{"num_hidden_layers": 9, "hidden_size": 320, "num_attention_heads": 5, "num_key_value_heads": 1, "head_dim": 64, "intermediate_size": 832, "vocab_size": 8192, "hidden_act": "swiglu", "norm": "rmsnorm", "norm_place": "out", "norm_eps": 1e-06, "positions": "rope", "rope_theta": 10000.0, "rope_fraction": 1.0, "qk_norm": true, "attn_scale": 0.125, "bias": "none", "tie_word_embeddings": false, "parallel_block": false, "init": "trunc", "init_std_qkv": 0.0255, "init_std_o": 0.00602, "init_std_up": 0.0255, "init_std_down": 0.00373, "optimizer": "soap_variant", "learning_rate": 0.00676, "beta1": 0.95, "beta2": 0.99, "weight_decay": 0.077, "lr_head": 0.00751, "warmup_steps": 111, "schedule": "cos", "final_lr_fraction": 0.1, "batch_tokens": 65536, "max_seq_len": 512, "doc_mask": false, "train_tokens": 274700000, "max_steps": 4192, "dataset": "wikipedia_en"}
Each number is 128 + 32 x the weight over its row's rms, rounded and kept within 0 to 255. Layers, rows and columns count from 0. Numbers have three digits each. The size before them is the row's rms in percent of the matrix's.

# o: layer 5 attention output (transposed), 320x320, rms 0.119, rows 19-45,83-109,147-173,210-237,274-300, columns 0-79
# v: layer 5 attention value, 64x320, rms 0.128, rows 19-45, columns 0-79
o210 103:148156166073159064122113131157100121114133090120196157118118140109162171090170163131118176095149155149152111142116140103133121188141108126089152127085153123170123157061154075131112176110084153153204093099136102143158189163138109112118177059
o274 100:144122139166096173094187138148193082088093117113134189149124119113149116192121086136091132174142094177138085071114131115100186114128079165153119125177186125182130109099105165119058120140186116065124167134105165124106124107156124067053137144
v19 096:098157125153144149092132144202090105115153136086113139101190140135104130089160151147216027100080119130091136189108159082102168160089059153156127113145157128138145108173097142103158081130136146186138125119148098159134077131109096134141108157
o19 097:138141156093092090111153105100131155140117199123124146155095141116095142145065138080055093121190134162118167118111107176178144135206137180077124174120160145134100179102059119082159177099152109074095121142159107060128165087124130150080165155
o83 114:133120177189143137107102109103100121103104119187179101114143160137163169106128114113135110155116111127138161175108071069077093074082148103126173160095093124153110058152171154185078107071134133119162181093160153130130137082170139112149105129
o147 083:139113124117121163088137139141168150085127149125116173061133092096106132118147033129084148157136077123093140089193201117110103151129147144127064092112169143140180099115191120119098146134151130175159144101117085152133133158107175090112121121
o211 093:150141107082149130168099122133145095096111130112104170172182114131173133093184135121181168113161164097172095113129178122138144171105145091155131123106091121119098114072140199101075128156109148100154140149141160117154134085132108118138083124
o275 096:117064108116145144156100138135086098125072082138121094145090095155105118143145169194195187110152127099092094088164112071097152131123136144145094089118136104106131122133143096148108143143124153147109135166058117108071089151147078134184154167
v20 098:153122111092109115152090062184136020135112079074152133148098114106125139083170094159119114125142191071159155103130128102120135086138173088171133140126103136144105036205115137155142162194131156151143150125119199167165179132110070103073133159
o20 105:110143113144176116125080197121151192086135178175119133098148144120134135176084111118169094141142097161166154137125123149136170212123126095096145119143122151082088183133109084142119142123145177078134096108112084073148118117170128102131093136
o84 116:128150102105088171106156097151134124148086107127162146171119071134141132143142098086135113150119138146107103126127162204037097085131122177140109153119146127135215110131126150167131156119103096128072095095174172193139137087144106112164121012
o148 079:103101156116145118122137123145135115084113136146110138142141190177076110116159154122130155109124119110158064151144080078110035081135135083119108145120147137140140160154149101049171174094134137169137163211144076119113124128170152146115157159
o212 092:130084155154128149112164125121141131157077128123185117174107136152171092142170116153120096139073157106118137091104101177080160081170107198127077133140127096105179130125101120165086098119113109123134086110092139195117077144122133108127151091
o276 098:125144122120065151138073108070080119147087050109137138120123159078132137126162159111158148135128189116149125108133159105162143122138062113179143134146130129144149107138157167138138106170125114162116186135154155135057108117108155148151131167
v21 097:149132114173130127132121102165158161094112110170123075107187112081140179128106163119097142066119173106094160083148137165066109164112162100165113106142182146186055109079154136123153083086119074128099108142130117136110187108176136090155090126
o21 098:161144158103109147142153157120147147147146084146136133145089148144101152139160138129128056165154095123117114102071133135161110071149141076114129126102082150125151126124150168107133132131155141157152080126225160097219142159130067174143130113
o85 121:085122119095143129143088154101091115114167125150138128103162114115172120138174069131140160081126166129134093118176148123132151170118090154147121133100143100202155178105089117101124167139069103103115170128084117180106088102087159106142143099
o149 072:065218083173169123125123138170077160117137112058081121075143076129132139150058124089136146165089112155108167162101148163134170083108126044154156097173163112120133171109125133141132111132111055140127084110084217088116120069080138159122134106
o213 095:134088171144133126200088079087143124153125162144218115082155161112109129095119112155120138097123097179070146165142060115104070132156119144152118180095102082075104168155103098146083124159115177146112150136123117171074122090134106135093104215
o277 107:128098127103123064091171103114155104098123159112121101168070118126138152159102146208158137127120157158143157129166181134087206135131149174133081158150118147130140033089110097181121124114162125099106120097070103131077125169099176137113139128
v22 096:154094018115110125174166077170165167161115136129107117047091119173150093098110179155186115134124199152128136172098147124101140133068080134128094110157123095158087155076116148126145120134139171160143144168165131123109120102100102146139137118
o22 097:147187144149120134092120147162115118110119132115138109175114128143131188127162126113174143144106134105172093102143070117125128146144131117058104194130104144117167130129106089137154136208104082142107128113137130140175184137176177132099140088
o86 124:137077132130169158170124108110092144066107096177113075121096163140122090083153178126101174116117087129107167129174073129119161126160140111148163080127169112125096068153164163175122170065156160114151149143139093092136118055095163150090120140
o150 077:120120113124134088113132169164151159116120140097154148177161152137116136174086124069073136088206107182162139096146115190127158170163088128107181132096141086178098110170166156132082157114133123092147098143175133110122160193118100109163127131
o214 089:168099132142097112122159166118144114235159104141179167134133086132123083193125116140110104054164122070037102144102119124101103113098173133075141129138138105138081117145135095108110109095132105133155118113131134138116070134131100121123132114
o278 101:104107107148112105125138116095150136114127165144123106124145115119151138095113059153094079130084144090109150150051193102171086094123076187191120149094090120135149106137121130100142078141140104140129174108084183136062082205095134126109156174
v23 101:091121121087177137187133159121136188168087120054110147082144180173167137152176108103103126135132106037170136179179110143149133071081079125140177129092144206111067133133102092125132129088133152159131172147097152162101139092128106159155106124
o23 098:100157135125155076057098126157174196124170163153136106158140140129084123100099148129150130102127122115141048186102147169151152151178133109076126166099133137094087105141139140124210096111064133135093202119114167088161105106100113099075178113
o87 112:193172136158123121166081171092141065118088076126080128146134135144115134163148144168095190135161159154100201127120128166125071162158152148105140158165151072164171117108155129139122136208166141122165087148179114112078134132137089128160121123
o151 079:069106107108121145069140122179141095112147162122152168108150097129154121170124084141178068114131154128104131135078133146112148158065155131124147026168119128171080152133078103142083138105156122144146109088131109069126151119110115157107123150
o215 102:143090119125128151184137163112113071152117140137155144149123107082157124137154160146175110155135092111062175087103057116097101146071126141127110094202129116170209137130148127089152156097116132103106074088158115114121171181154114052135118109
o279 106:093075121068058144186112044161138097095103114092171149033098110112121125115127134137144133156098164139107127075148112108139126086129161100152105085136158128115085098139127116185091094162168153077126129138139066160130113121121180157157110122
v24 102:142180117173087170120120187174106100150120164110144065164087140102071152164077110112097140144088124143131103182149114144139077100147119126132142102120198153164113136112141146149169089199058107163092154145135062138168067101131107140159125152
o24 097:110101109092080110097137170133124162075227081120161134180092130122143106110149110163129153143128141088140125092134138160176135112072159142145113128133141072094160131192197128135115130111165193147197088069178144114136104127127163150124079154
o88 119:175117154142204135092131103106157139170044166114126150107151096151089110119179168085179138130106115112153137155111102152118148169139110090188156132129095154189116088149095131052095122114145091142086142151102111143117164134118112128104166073
o152 080:152117091118107130090128161083114090123146144108143124117194108126165119157101111106137156113137148134129116081162184080070138111083127166129143131126105069103140125156140081141126158097095127106131096117128153139113110135159158126152156135
o216 099:155136112146115144128124074101098164149075101105097097128148185127112134101115117078121178058165091186123118147117066141167117175135132118125124151150123123159145069091092113114137105167236155179139143129113076110147154135079108137092088080
o280 105:134182125180139172173112125147099096116075175171131055083122094149122142140122140122153080094113102109113133127145141099118071155144124151110123131093177186116127154124114182131156183176107022064088183153092152130160138107184148085169161131
v25 096:159128162110211156114142128099164137076116063135159154171142108139097129139115142089152094113148126159154141160096131142135124063148175200126163100097144093132158110087139109130086103203145102170178123126105130070119162135111164075110086082
o25 100:039133096180149134138143180121061137109153104130090148166137159101096127109181127169157125206107200142118077170123144164135181162164143174122133128171124081169121161123178089106117082095075165062107124112088183196124165165123136150113124186
o89 110:224108097086119113149079112161153138160122119140146103069083145125190113160099122123123145084121092111101183092160104096123104157078042093122139143103166168108147148138119165131139192173140117129143123150177131107148088171148117174122165063
o153 078:164144133110130059153128118082201137169099152114100167142191156179124165145073150140118193105112148106099139085109086109101066098143163090113096165171161094157137115141104080140110150097101142094075104096160131115117188160097104102090208114
o217 099:106129172181110137068194123111115163128113127119103135101153082126159122109123065042057054111136153151184105141163153126144106125085129145120104097095085177089172103161066147132137138145134126153151080130126178149080104093128080092122070163
o281 099:153135150096132167092150127196101068131140179135151039119096109136101121147105123120149163115096096096121088098133133139120088093138096115166159097091113156108128089144083123111179093090160091159164145169092112068167088104159154077161160136
v26 099:125112134154170089105086143126086113112137157151123103115124155064067095138144145113118111143137158108080174148181170126145117133134144146095115169124133105078072102163102149160107124180115156098134121123131132160166171139139133182123146165
o26 094:132122118098073101036148136091152097112099110191183124147081098171153146113203135121130137154173160108131134146111088142164103078123111095112079102096136147175128176145108128196186132081152188123202108071098133119135116157138132130153152103
o90 119:121121146154179143195113079179173153110147064098098089102195079169106169183107145137083092138091082201069168099133119113125130196137120123128152124152098144168140125087092124062129122071139141163063109166217084183135122143106108120147128174
o154 084:102142082151114152073174127176186111082146117118151194180137182109137092112122091136134145140129177131149066146049129106121106092179031109064083102159131155113152121118143131133154145135067128143114170150091140096111068031103164114116109063
o218 092:118116139108166163164218109169075098104092056105062123067140143146136114130121135094145142138149079123132154144136116082137166137135176122209117098061088085077159121091102173104122164128106128124105098083113156083099178123129128150123149133
o282 097:190108140120071186142076140108100127089156207094181118124107133082129102036051105163126133148106122131190183081178111100105135125106114172184121115137124147105176118173150084140111086152150125124131114162103119158150161150142133170080146150
v27 101:131106154063069100138128126095100176065073114107190160102111147085114098100107136172155149135144164131160135144163134120135143183172133140130094173109147127127105138123079167172141160101074166166087121137178142149137194095135118168170130107
o27 101:136152071140098130182130161073122092126146087122100108159141121161124140115177099130148151091160144123085114171136171126132176093067101105137096120111129125162160144086137133112151084127158131134089086113147173133090123143136157140073113149
o91 122:134081125135157165114192105170152075140169121118116122092126136095182148152102167076077106131154086104167123062121133134132139160153143228121174125130163158111125114161156120151134115129120099116142181150123101142161088155151139090118104086
o155 081:128167156145137144141069082145159099114093106111094213132118127137138176156123087082152078134113127182131100095111121053174117106089129100123211110140105118116103191085165143110110152148131084100145183109118069123116130153140131155124190195
o219 099:100135178116143118119116119136100174137132168171139116133105191098157175105154156140128191118156106175114164091165077156166131144119132186131121158182116134112092182145129098173094153133045166173114180160175138128134125156128127096135138111
o283 105:126146164110123114101114096146162175134102133100126070097124123119136120113103141153134104158071104125179115160176113105117119133171133073169125125124164132107151094127106119131092117077108116166174092115060116126167152138140152148117135130
v28 100:126178112092104118096101162138116139129085122170104122148114091099177124216155142124162155172144178115154075185066138113164153128092167129074146119129119148090143102065106131099158090156118176150095167091075164141169136139170162095106168128
o28 103:131157154140158157040218089115157064114114091155124117139139095165161196093185066077158129126130142164146157148131108158117149108061107123092161091110125084140150077112163103168086112103108095145148143081067160129150090101171106115123167164
o92 112:115174090122058077153119145100061192136135091121102161089176114148121109153164178100095208053133116178148119085131118176097095124191136131116114176170148060142107151105136172144157143099143119119143145123170089071121146167136137180157062113
o156 080:104153110174120100183140087138129179188130109124078148148111111130124131107057174190129128157129095125093164183121097123165045151167073137156072149137119135125169130156121137147125139096150183130091052126197104131102201131186081156135158169
o220 103:150064136118126165077077133101124169125144123127105124088100226089147100121117085151087100093099055117144079144190134147056108072091174133166149176132151163129075133098126165142204130136102129132120106157173126178124099091087136161137117065
o284 105:119144134112113113202072184160130149136099158116204197165097101090107130136078131167132047138102124102108101150127180059161147147124097147169113121152114076116141195195109119077101125162123128086134139167143091136117129176106117146123077155
v29 098:099113153135129184140174157186084134086138146206138156123124121101112183162147106110080150118149153179107106107130167090091102105162105093132130100164151099127164141202091137172109160101071136156181145115163113105127131135130090159111107177
o29 101:090123121137097139091130127107129084134140117123171138116104103098129150135086111167122147149109132154149155136116106070097107060105170119145116088105104166104147136108081179038151136163121184118150106166125178145083118135101198082105119136
o93 124:107153140088121107174085069116141171152128121104135109123167112109108171131129169054156119116127116113128150147143085216185096175160115124129117129135117147121086145134178098148107119144123118147102174074078111178145141167156139145215162110
o157 074:232115074139063113117215171141165084099089090086114113176138200210093132127138091120126130092175129083094107100123142133137176170092133108156128141156164149119143099123100152150146132139187150135097077130157096075162100127146142040103182127
o221 095:165114132127161155114137131185102180177150163114048146122155113129147119118155105102152059154135212095184086106121150176094128127141115112064138141127142146115164139112183106172146124152100137106091129121096122112163106099150120095143126056
o285 097:160127117151173106112138162112159178153144171098090102078114113125144068147159166147117176139139094168067128118176129158159130144100136158167109129082081064161079118128137123124098146095130180164115075107146118101141094148095067171108136171
v30 098:105100187108130168112114136064152174175149117172093130117072081073188082093167161151120141133090142097130078116160107073083157152146107082116135133119082150134141149139107094149128151100123114108129166103097108147100119110163165137122107111
o30 100:121121150119093123126157175106109118086063134177116149076115152113193207129126078087190102146157131159169089145093190152172120109113092111066164079141129141114168107097157160094147122155123181136139160116137199152104152118149123087162099105
o94 125:122137147100138146156120052172175093195167146082145079137138146134064099176108160179121085116159099124098191135121079194152089121129143160166184149159149132150072194126106126118156132140179116142119120164137068124159104140098149144127202149
o158 076:090121112128147104155139081131114137129110092110085105119120130148115125122139113062115132095118088151214153077140125121113102130101131159187126121099151180134130075106143098130125116152069125121167156108108147167063122064063106066091109130
o222 098:135126075129090107089166151111124139138145113120205153206156137110145095133123075131077148104119166101110129082136155109056191122136116136164074126122099122157090146129151140188088103111131112150132142117090148121123128104162140094090085123
o286 090:112121072126141111080074161154130186143190173125189155157095097178085121098133145104093174189096209106073082140130150149126134162108137122195058158100127101110107157139175109160052102148145092109129100148072134132136123188126119157153134144
v31 099:157085107133118153117110129133154122111142139133154099127112112169118171133126137108131162124112118104028155109097149136174130122094089083137150139109164125126094169120120173128114152204195150144128149104102154105102200145090083185113167148
o31 105:086166112095167154086168131149103118083115165131152137151133104127129118088165104111122143122172092144167148172093133130113084137131087145116110081126102062085175081166112166139144052127070094082145098126106122148142135138107123087162109108
o95 117:159147154198128034166135185089129112148175116148092138151153168118153088138126134171094055159100160176119152161130100162121165070122142101146098121103108147161139194079191090132097151119092149112087156131097141131137150132199152171159126107
o159 074:137158088160164095142147099110098155113088106179129129150164116085165139094110064096167161152116111138185139120104126117130086163098174136128108171131076169154158105137044130099168112128087128130163144119141114110128113163065142104128095123
o223 101:138110107127131136165164117058131091157169128139179151131129144164101103110185181146101117089093183185078125129190201111113141145089155120145156111110151150127110140079199103122103147103149155156145109113152173131091142137191170115159125093
o287 110:148089104115065159095153058129150146090059096072123109088111127127132143198068121138125081138111131080093085107170085144176184110137100166171148155125191099133103122171115117146104132098136125140155196140142119104149083108111144123112180132
v32 100:146100144090132083143155138088146151164086137183169117158139071100134121128120109113049110135114174066156143149140116147105174169137149150113151136117199126146189184141143114185104164163131179115104117115135156164072138147156087140117125120
o32 109:067115139095098104114035101105132121098158189146117112138137161095116102099115152155114121179116111181117107080116110128133084135167096117099150077148070109114059156133116148128140088121138128146125115158155076133107129125136134139188173177
o96 121:201132089142174185103210114162107075164043085116102207147112111132131132179143096100195081055130140108090145148118198149176194134096153178146101150072182122140118090106179108139148082121162134107164146140131144095163139174103124135101100059
o160 073:177114164091160070171086147146168138111121112162143124076084138097146111121056134094103170081119164091095144147113065124127133122171101063120108190101052168140107097119130102134096166178129101097111150099126144157140141109119158108091114093
o224 098:176119105180167140168145179150082184147168058084091085121109046169149158167127177166130171087113132150122162109121101093107066132118122096098161147096164127112188143144068159087196130103134166112090083104150149108134140169161154126067125171
o288 098:129111124172126175139170153084114108136086131144111161101170118150101158142123094128140095166152064127153107163126177133137133133121174165104082154189097112142172132106124083113090124136126095069105102136079161098160109140144124202197170082
v33 098:129144187109118167109165120076082104144120198135171124114142152101127120160116094108121128126116113176115109073093115138083171180099196199122146133197201139125093121147081089148120152157046146124122133103122094082139165104133094105152141174
o33 099:114135103179119089218133111159156105082064079081128141091168114148072171087115168170134107113156116068151147114076093178102071137123120114154112104117079140082138158150107149113144156170181073134106069140193056122166119078113191136120148139
o97 118:168123086133102131088133186145126133122164115156067090119081123113188103108101142092028117139125143164131080132167142084138168101087135108121162128108161096192158121169149115181114134097159131157086128179102171188079131180129151117109105110
o161 076:096168129122142112154118152107151098101113057114167178158108077208137077136138105109146117116163176122182132148096113084134097111109142138096098095121094182095088130135128108094133148111137182147133187085121111140153126093198102146117196064
o225 089:147045179147095112094131090172116107154170176124086151095123120139129124071108132096101114142116132074065167133104167120151132168194111114160163162133168110113086162135113143098174135138131109129133130163090096128108134084109106082151154182
o289 107:157122155198144122176119156106163195165157131128103099128090161117131091173087183113157145145125106186130105113197129124116140121148127095158066179118138091125140111092116136143121058056127136132154103027102189083139084171124094193147124171
v34 109:127165116175122154180149108081158117130063134100124163051079074094074144084167047141154097121144098123086079161103081162152113139176066138204166130125169159080101147160116089164105121093164126158087163158099127113080162130112067147153103096
o34 100:154137157090163113094113083088122120191194135136126117120164111151145111140163143099181147135098142109186164152153141096202123113054138163138161163152157143093114133067156132139134105095175082132123064139170184101151174123154122139117168255
o98 122:188110152142045095202189135213156138096071161092131136141070182150162170137087179159108110135180101136116121177121131163125150090150107097126131152055058115174118154157143177147168226139100119113130147144106064137088079134109180077114124108
o162 085:097148139114164135118145187130108141150069171144124104136155137068081118154103155048161142144144148132120090149164192114038156139137098120098110062094111082150112103068104108127126105108130187099170098114098164217127165169104098152141064106
o226 106:135096115178102151088150183196124126142119060109137144101060083109157115141109138115069150103102089105086131099067121160084096124142174148108176187129177125152155098128110083104122132169109178146173158141124095101178126115157169099146069096
o290 098:097149070155114159162081146136111153082096112125169128151149107051123110101163078149149127118110148164114095096106039143079135145159160169102108084142117127092118150207111160123126152127050104130107199103151090164089126117065108099102126103
v35 099:093166232139164202108124144172129123138138138119122198073139167146153107084105098083146123157132109153115119197198143109163079134126131134149100128086134109130097145139064157144157153132138142124080109105129080131147134106187131146113138123
o35 100:090066184128154108096082131106110098219127155167102077096065082139079105101106216170145123136221109110145147155068056127090110150158115147080155169112133132136069130094112104102161111172124129140120099128066060103117126143098125088165112175
o99 110:120133131101121131170181124145087163113146139104123102203187210092135149166135128149147071116061105138075079125141149133167172105104114107184128103133061064087154135152124129133103165078182111151108109125117135135132135130105133083094113149
o163 081:167123108102146170165136131125107123127184103184150150198113142182127114122186080097141090123121152113183110092129136119151121115118118139123124080160124081148133068103133113172085129179127072114128141132130180234105130154169178102110204117
o227 100:171150152142140104129163088125130130094127145081150186195176156144170134144114126089113192143084112187100103123177156143181108183072128084100129107140132131110144132116168066123104141100082129115166192117122145137182109135141097130118124050
o291 102:138131114089083121127167159085128125078111105085148159092107119080167131093148156118158132096116153121122106067132211133128121126124126122219136162160213138160121111132115175087118134134120152105165150128143147151069161107122095122101101103
v36 103:108116099133100104144133099192127143120095126094132144132151139182134131100134193154137089144145101131145117204107090071148186131159194142160115115117165153110178121144095092111159152134080092095114097082157164138120153110122187112136134135
o36 103:158094137134075118083146092100202118117170137151105131097094090143121126074154088120064182115108119142132103154150205087067142099087090128100125102127090176108117164143129178130121145109115107157107122110128137132126166078146211080139028130
o100 119:083165167190186157175129129122098144183118158150193111119116149085130154132144136149157086121110175087092165109143073172197137137196097138131135139140124090115125109150094130144090088101147164149153170140117085109098107077106066158083176126
o164 085:123119097108148138133098148124083138112112120108091142138127054111155172131111094162126089158137073188112112102172129088123054108122148123112129151077083119136149114142135089108135178129158250165116097131164096112124121200120082125148156153
o228 106:068154140140132176129221121111066107106110090108235157153172165089107128118116187153162109163120153134162106129104115184180109149152115127133107088086141112190153110111111102185129118129129111070182126091170179128131161164078044116141137067
o292 095:095136165135126132159151140167072154127107080102126133152139148118091113185074174128163120108135093101138138147100119140127137102072141110162083178164115104153135127143156113108163127104115083109135148186120139150122147194118125140164215167
v37 107:223175098093104145116161073159159145126122185109146056128149128134075107119120119108126093124128180130122050114134098119175158162153092138143147173134183133111160143167165134131111131143164167122162062123082088179152108039143163119091119156
o37 101:048140118165098169162112108143092093108085166133077149129146084112089149102112105147104069138169173131074193172103133147080129123159168145131176152136110120106120127117137135100110151107114096098097151152182167098105180186110114095130159175
o101 113:142066142088140066143090129071136167142112116149148119138119161141147119161103176106152069123139055151161104088143130098104104197181140126137100140115113146102105112183126153129137105119154115171083160117114048109183107148132158164128142067
o165 081:164133155125164122086155139133078139076121089091110185114122152115148161105139116134139152115110105174116159178155161133054138112118130128107145066072110171155173109147103174134174110085088192081107137146125181107196110140129165121102077047
o229 095:131091113141144106150098096124128104151215149164098117122124112131146144106156161159125166087122131097106168091148058084200028118111091064099146137148163139150138137119101098124136118134114136182127109124097096103163082094130132195056139216
o293 112:102121158102149088149185113103145124168123144139105077109120140174094139162089146166165137179098091068131089091140176149191135080110085126192100173178121124144136157124102083152142101174176164167188077071137095149101106087138135172155118144
v38 101:150068105189061149150147168127120180133171170088143082097069180111135138120148121171173143130168163124153146168160167059067112160102138106103117166155162136056090128159101064082129147092119095084103077091162122145075089090110122071157124104
o38 102:130197184142162125150078056175143127174139083174147088143141133101134151211132194149092092118134136134089180109141070173177140121206108188061132142143140099161108148151093075136118109139089105172125137140135110123105159141124156121117141127
o102 112:099133141107203140148167155103143156120141159110133170166097100180096071083102117151178096157150065075095139140161085177176062110141153137184177175108156143078099111128162166093162123176139159150157139121146085135152140151118095180165147165
o166 081:131122103113119180083156158126122156088132074175049154162134126120171176175123111108138164138115134105212071082132097125146175114137109115093094102087085156126146135091126161106105151139144154142103139186122146099097117091179107163130133151
o230 096:134120097144110106151085145107116141145125154134116130080112071189046095064062137116133107134143135104097138162117143051101139119077110097155181111159092079083165146147153176124127089098130081056094144155136129135127146108131105124183069130
o294 093:121126168107071096145105146114115060113108167089134126106145168173098142067122153128133127088124131156114107141071137068141109153124130124142182151139090137108135085122093132124115154156159145100172134119123147166119160142122154160077128151
v39 104:098179073099159134093168170117119107134124121133122150181106131099176073092164127109134097069108055201125148126133147127060099136120140098106167138120113060147097093114165158136142153132136170119214134112171128074127189092168122130139131132
o39 096:146126138186122146154145122151104118173104111120109198148188129164121161156120063163109172163173137117087084137074102134109184130099138183103143165136175161092170198098151156141128070121108126045108163142135163178102148165137110092143127125
o103 112:086101167117174111072139082078168197080116178112148116115141118103111173172075156129138094133100155168108147147125162163173118133155106115196091115154077112159145065182131085136139170116157123175151102072072130097172071101103130163108124152
o167 076:187159119120113121106173188134112092080117129146076112080165101141148151185145155110120190114103181098105096093085090148106172107135128113101163118112125133131195107072130114083072147120100128136072162107095166153114105067133168121138102128
o231 110:133111119072142106152140144108131163067145139163179056137085107083117124012165144134149102103091181203151096143162145065122084125136082090129111121091106140139122109096089116162121171120165193160121048084126106166163141138076124117150093136
o295 102:110147082137134169149123153146147132174176095149155130149073131108103083186196130031129114127102192068193101163114223149131057151092103116144091124114086138140103179154094141162141168097130135102147079123150106094137140157144126118107182115
v40 102:144103126135086135098146141079154077095154137095154159122172143071100093153125182124117156120134123103094155106199128091122092070076042163105158110153103112143141115121151127133141140123111135057126082114141097070081086041154155195153125143
o40 092:108080172091115099148144112104184148144153120080127111084100179121170172160108099160164130103146150126180153148092197133085102086100123153123081082134088159126202175112111150151155098194160114174147099149123170121147181171127176142045109079
o104 112:122187065150165192131174166139045159168111125183096140150176073158112103100122130036123106112082113129145090100139137122164136159132155113097130137108184151113066096110185111179100103069130137106105133128121137140112093151118038138197113104
o168 076:089149152144166126094120116112117095177122120113148114077110116115149215164159139093089223161170111154110090150166160152157136139083137087103110118082189152105117148170118149092130137087152132137132169108125123123079171091162121065156146124
o232 102:127075075133105167083152114110115109067140112133155118180165182137148096080125135127094148148137081095129105119126125142145104180172174161164135132089124077127115090093106145071141169082142120099172141200059128173134098170097127123133096073
o296 107:154166074122093179149129123114141126203197124131119123130097136137117065101184086125104147094079153158075107163132109114125171101141202109160161170122138077126128106141090129116122127126116108166064123096131133175076117099111102090139174175
v41 098:174118070133165126104163108093080154062102108165101075092106156069100088133135127162046086105115185090110119138114162182108135107111136109120143122092100094139156132114103086096131100133184067142125148123080156094196166155148127137073143145
o41 092:096116157162110164043108191135115115104157112044119141172161158141151172171137108084110183094142082097154093093081075134116178171112129099128125140137135137111102154115164147133160102170085099110126114176136095128122138106135126141109082120
o105 111:162128132136124124227072096098176134136148170214119131082128050134111094141083156113203138160129113076124159141157157122138125099131122117180117137121123165150138134158098192120114141097149124133144126105178122065072119147150120166190131164
o169 081:168140120126127084123102158171174125179171142138163088141127109191122120111172136131168108092186080157117140144106132082178105087123111112121097137117103117177171128108166107179106139095103176057143102083179097161079069150122127160104097161
o233 090:200109095091152121184088122118121123150105114127133084101122108159082161147102152115084084182075152185191090202179134110182086123170065147123065097109153116104168122131135143146089147126134179160144125102096185131183130134185113115136136169
o297 111:135091148122133068109126113099072131147107100166094145110090102095151121106167147197134095177130136156109130145217083122076145148119137133137157155134160028091140103122048134092198136059105116155093141146134156148151121109109083123082160103
v42 095:139153128149097201165140169147130129134116077179141141153163113143108140141132095143152117137090140125090006099110112123130150089170112099092064125142147165141129124139130143138128115132121140157154176105133068182130185135091158141097143178
o42 090:097158102128145179131154072143089107121118157077211128173129178131138116120134115108134114121124132096136152093131149134158131152068113136118176100143166132120135134164113149155093157140158143092102073168129141082173092107000038138144123094
o106 116:138143175166131072139155146148114137161121127184132163149082118137128140085105154151119127167141130157097155169105094157152112124169117127103127179149113132107074090093107137073137108141127092174118145066159136165104164135217121083132161173
o170 080:100176104089122136099146127106112180089133115058136111074192135139142124162116086096093147182071142142098194172143133114108074127129131129172118129094116149151163114114127080147133141071120168079094111149159116138135128095156136167124106079
o234 102:141112127124142089118086094105092135121099164150066141065108163103152212095141100119082147171132133089118075165161122165139119133186065111064117127158133124116181169164207118091178120128157127113131151133145160154172064129135138006114099137
o298 104:164111149151120129129114179137174114191133086122127146088100076103091122122168176119137135062132135141179124100154158100172081110138127114081128143126177177131130156095143133164138121102110125169186180144068082113099132109204177085165127154
v43 102:103145159121188139152088098084134100153157152111099093116083117099117184120106116102112138112129077152182153137149131093105136184077079108192150100109181172125167112138178142101140063152138142094119104151107143085135095149135084076144124109
o43 101:143171070114137172111109169140128154141114124139171114123186134112119087114171138139172155143172105126158111143134101157158114125122197099114163145161093202104087191138100140091176143104145187136074144085112078152141156134122092110100085157
o107 119:091096146072099146124146123146121119145112129124073129088113094205182101156076063096109165083099174069095194108130162195129111091184140108131123061112124050089100100088129075088096168125126097137142166159140161153107103137121167194152155119
o171 084:134112099156111129122153093096084097055102133116183130181150213123117111157152073080111147142142180167174066112130175156143210100138146137115150116162109096163132114108140134117063122124113112111185117130164113164108136053149130071142165120
o235 098:096128152152092105079165132121193143174103113086152125101081076167119157112118158208154117135134150157057171175085070104122146110158097128087062084106145100100156124111117140148159080168105137180127113118147180134119102140066132164060159141
o299 097:124114149088140050158062135153143118123143119126118164130084086114170182123107141145109019132092134085123128088134080132080078152176049132137108180108167146079160100151106141131151133177101147144118132140103115050143114201076161164150180182
v44 104:157128089127097099093107192142163084102103091137143121107076106085166162108090127160152139190138128125080119180123120080101161093133131169107099178138161174141063139112157141107080126208120163126124105143158151087136145109138111126155145097
o44 100:123056155121140159100124071193179179097128134126095073102141143141115073124146077100140130089098126165164148165154181146157188177122155130103103122097124102102170211110145134153139171122124142132153100148078149151135113174118133151113064168
o108 106:129190085096084136154171186116068124151124105185155107146094140122161123076088163167128114114089151072106075126129111075109081049163115137158137082141121126105147075102130138086116116107110098088148159166102110115136109142112054178097182075
o172 082:123167080168180167111145085089133136133186138078115111109163144111088138206135131120071115077117192108117126111175078093107130152130153069119148127183146155129130119100104105145146159077131098103094111143114117136099122115155089163104161114
o236 101:134141111135085123136189126067065073109095174113187168152134120151126141124159142090167104197174087128083121130170149162114101091125103089158168117117101162158113084129089175148120082126150166122124177115156152116126123088120111127136156081
o300 104:153082157161132110124152164083077122158114158131093131132113098144193159090105144058149200182149099104141147137093129158086143157100101163154115139185097116155176111122108100116114098171140170114131147121154123177152121175125180109142126084
v45 096:105149170141124100102146131136155137091109152144179072134037118128099090062112154144137143152119119079163073113134140134125146095147066178088128103128115106142124058168088086094106114127169110135147183111146176198130057144122157106137146142
o45 102:098074072113096146117143085170128114112124130127068122138078167081152125110186142106103109129096112136157113114099155126108124167115146144195089145122121147152162105147174145137113147145108150119182134129140085122178182132143092141083107125
o109 112:199117149115108160136152169113170112173118144123139166171187067182141120102127106153137085135123164162097120113156163120143141119143149071103082087119123126180085194172043162119140091095182144141099149133138120136090129152138170174209120153
o173 075:165196070122139127133187121135167124173136134114148137129171106141147133215053144119185166084153100149171196205136075113125178148148164112101154185137096177066107165104159057166158128122126120090108124116084118084103154102134133127128138121
o237 098:173141177127126141131085147168081115140116175151171175112198117141149110155132098109081146130133180091107115129115140117158102107090064101115149099140107149065135115139123186138138099141106191119141145103076143162092087151099081140137094103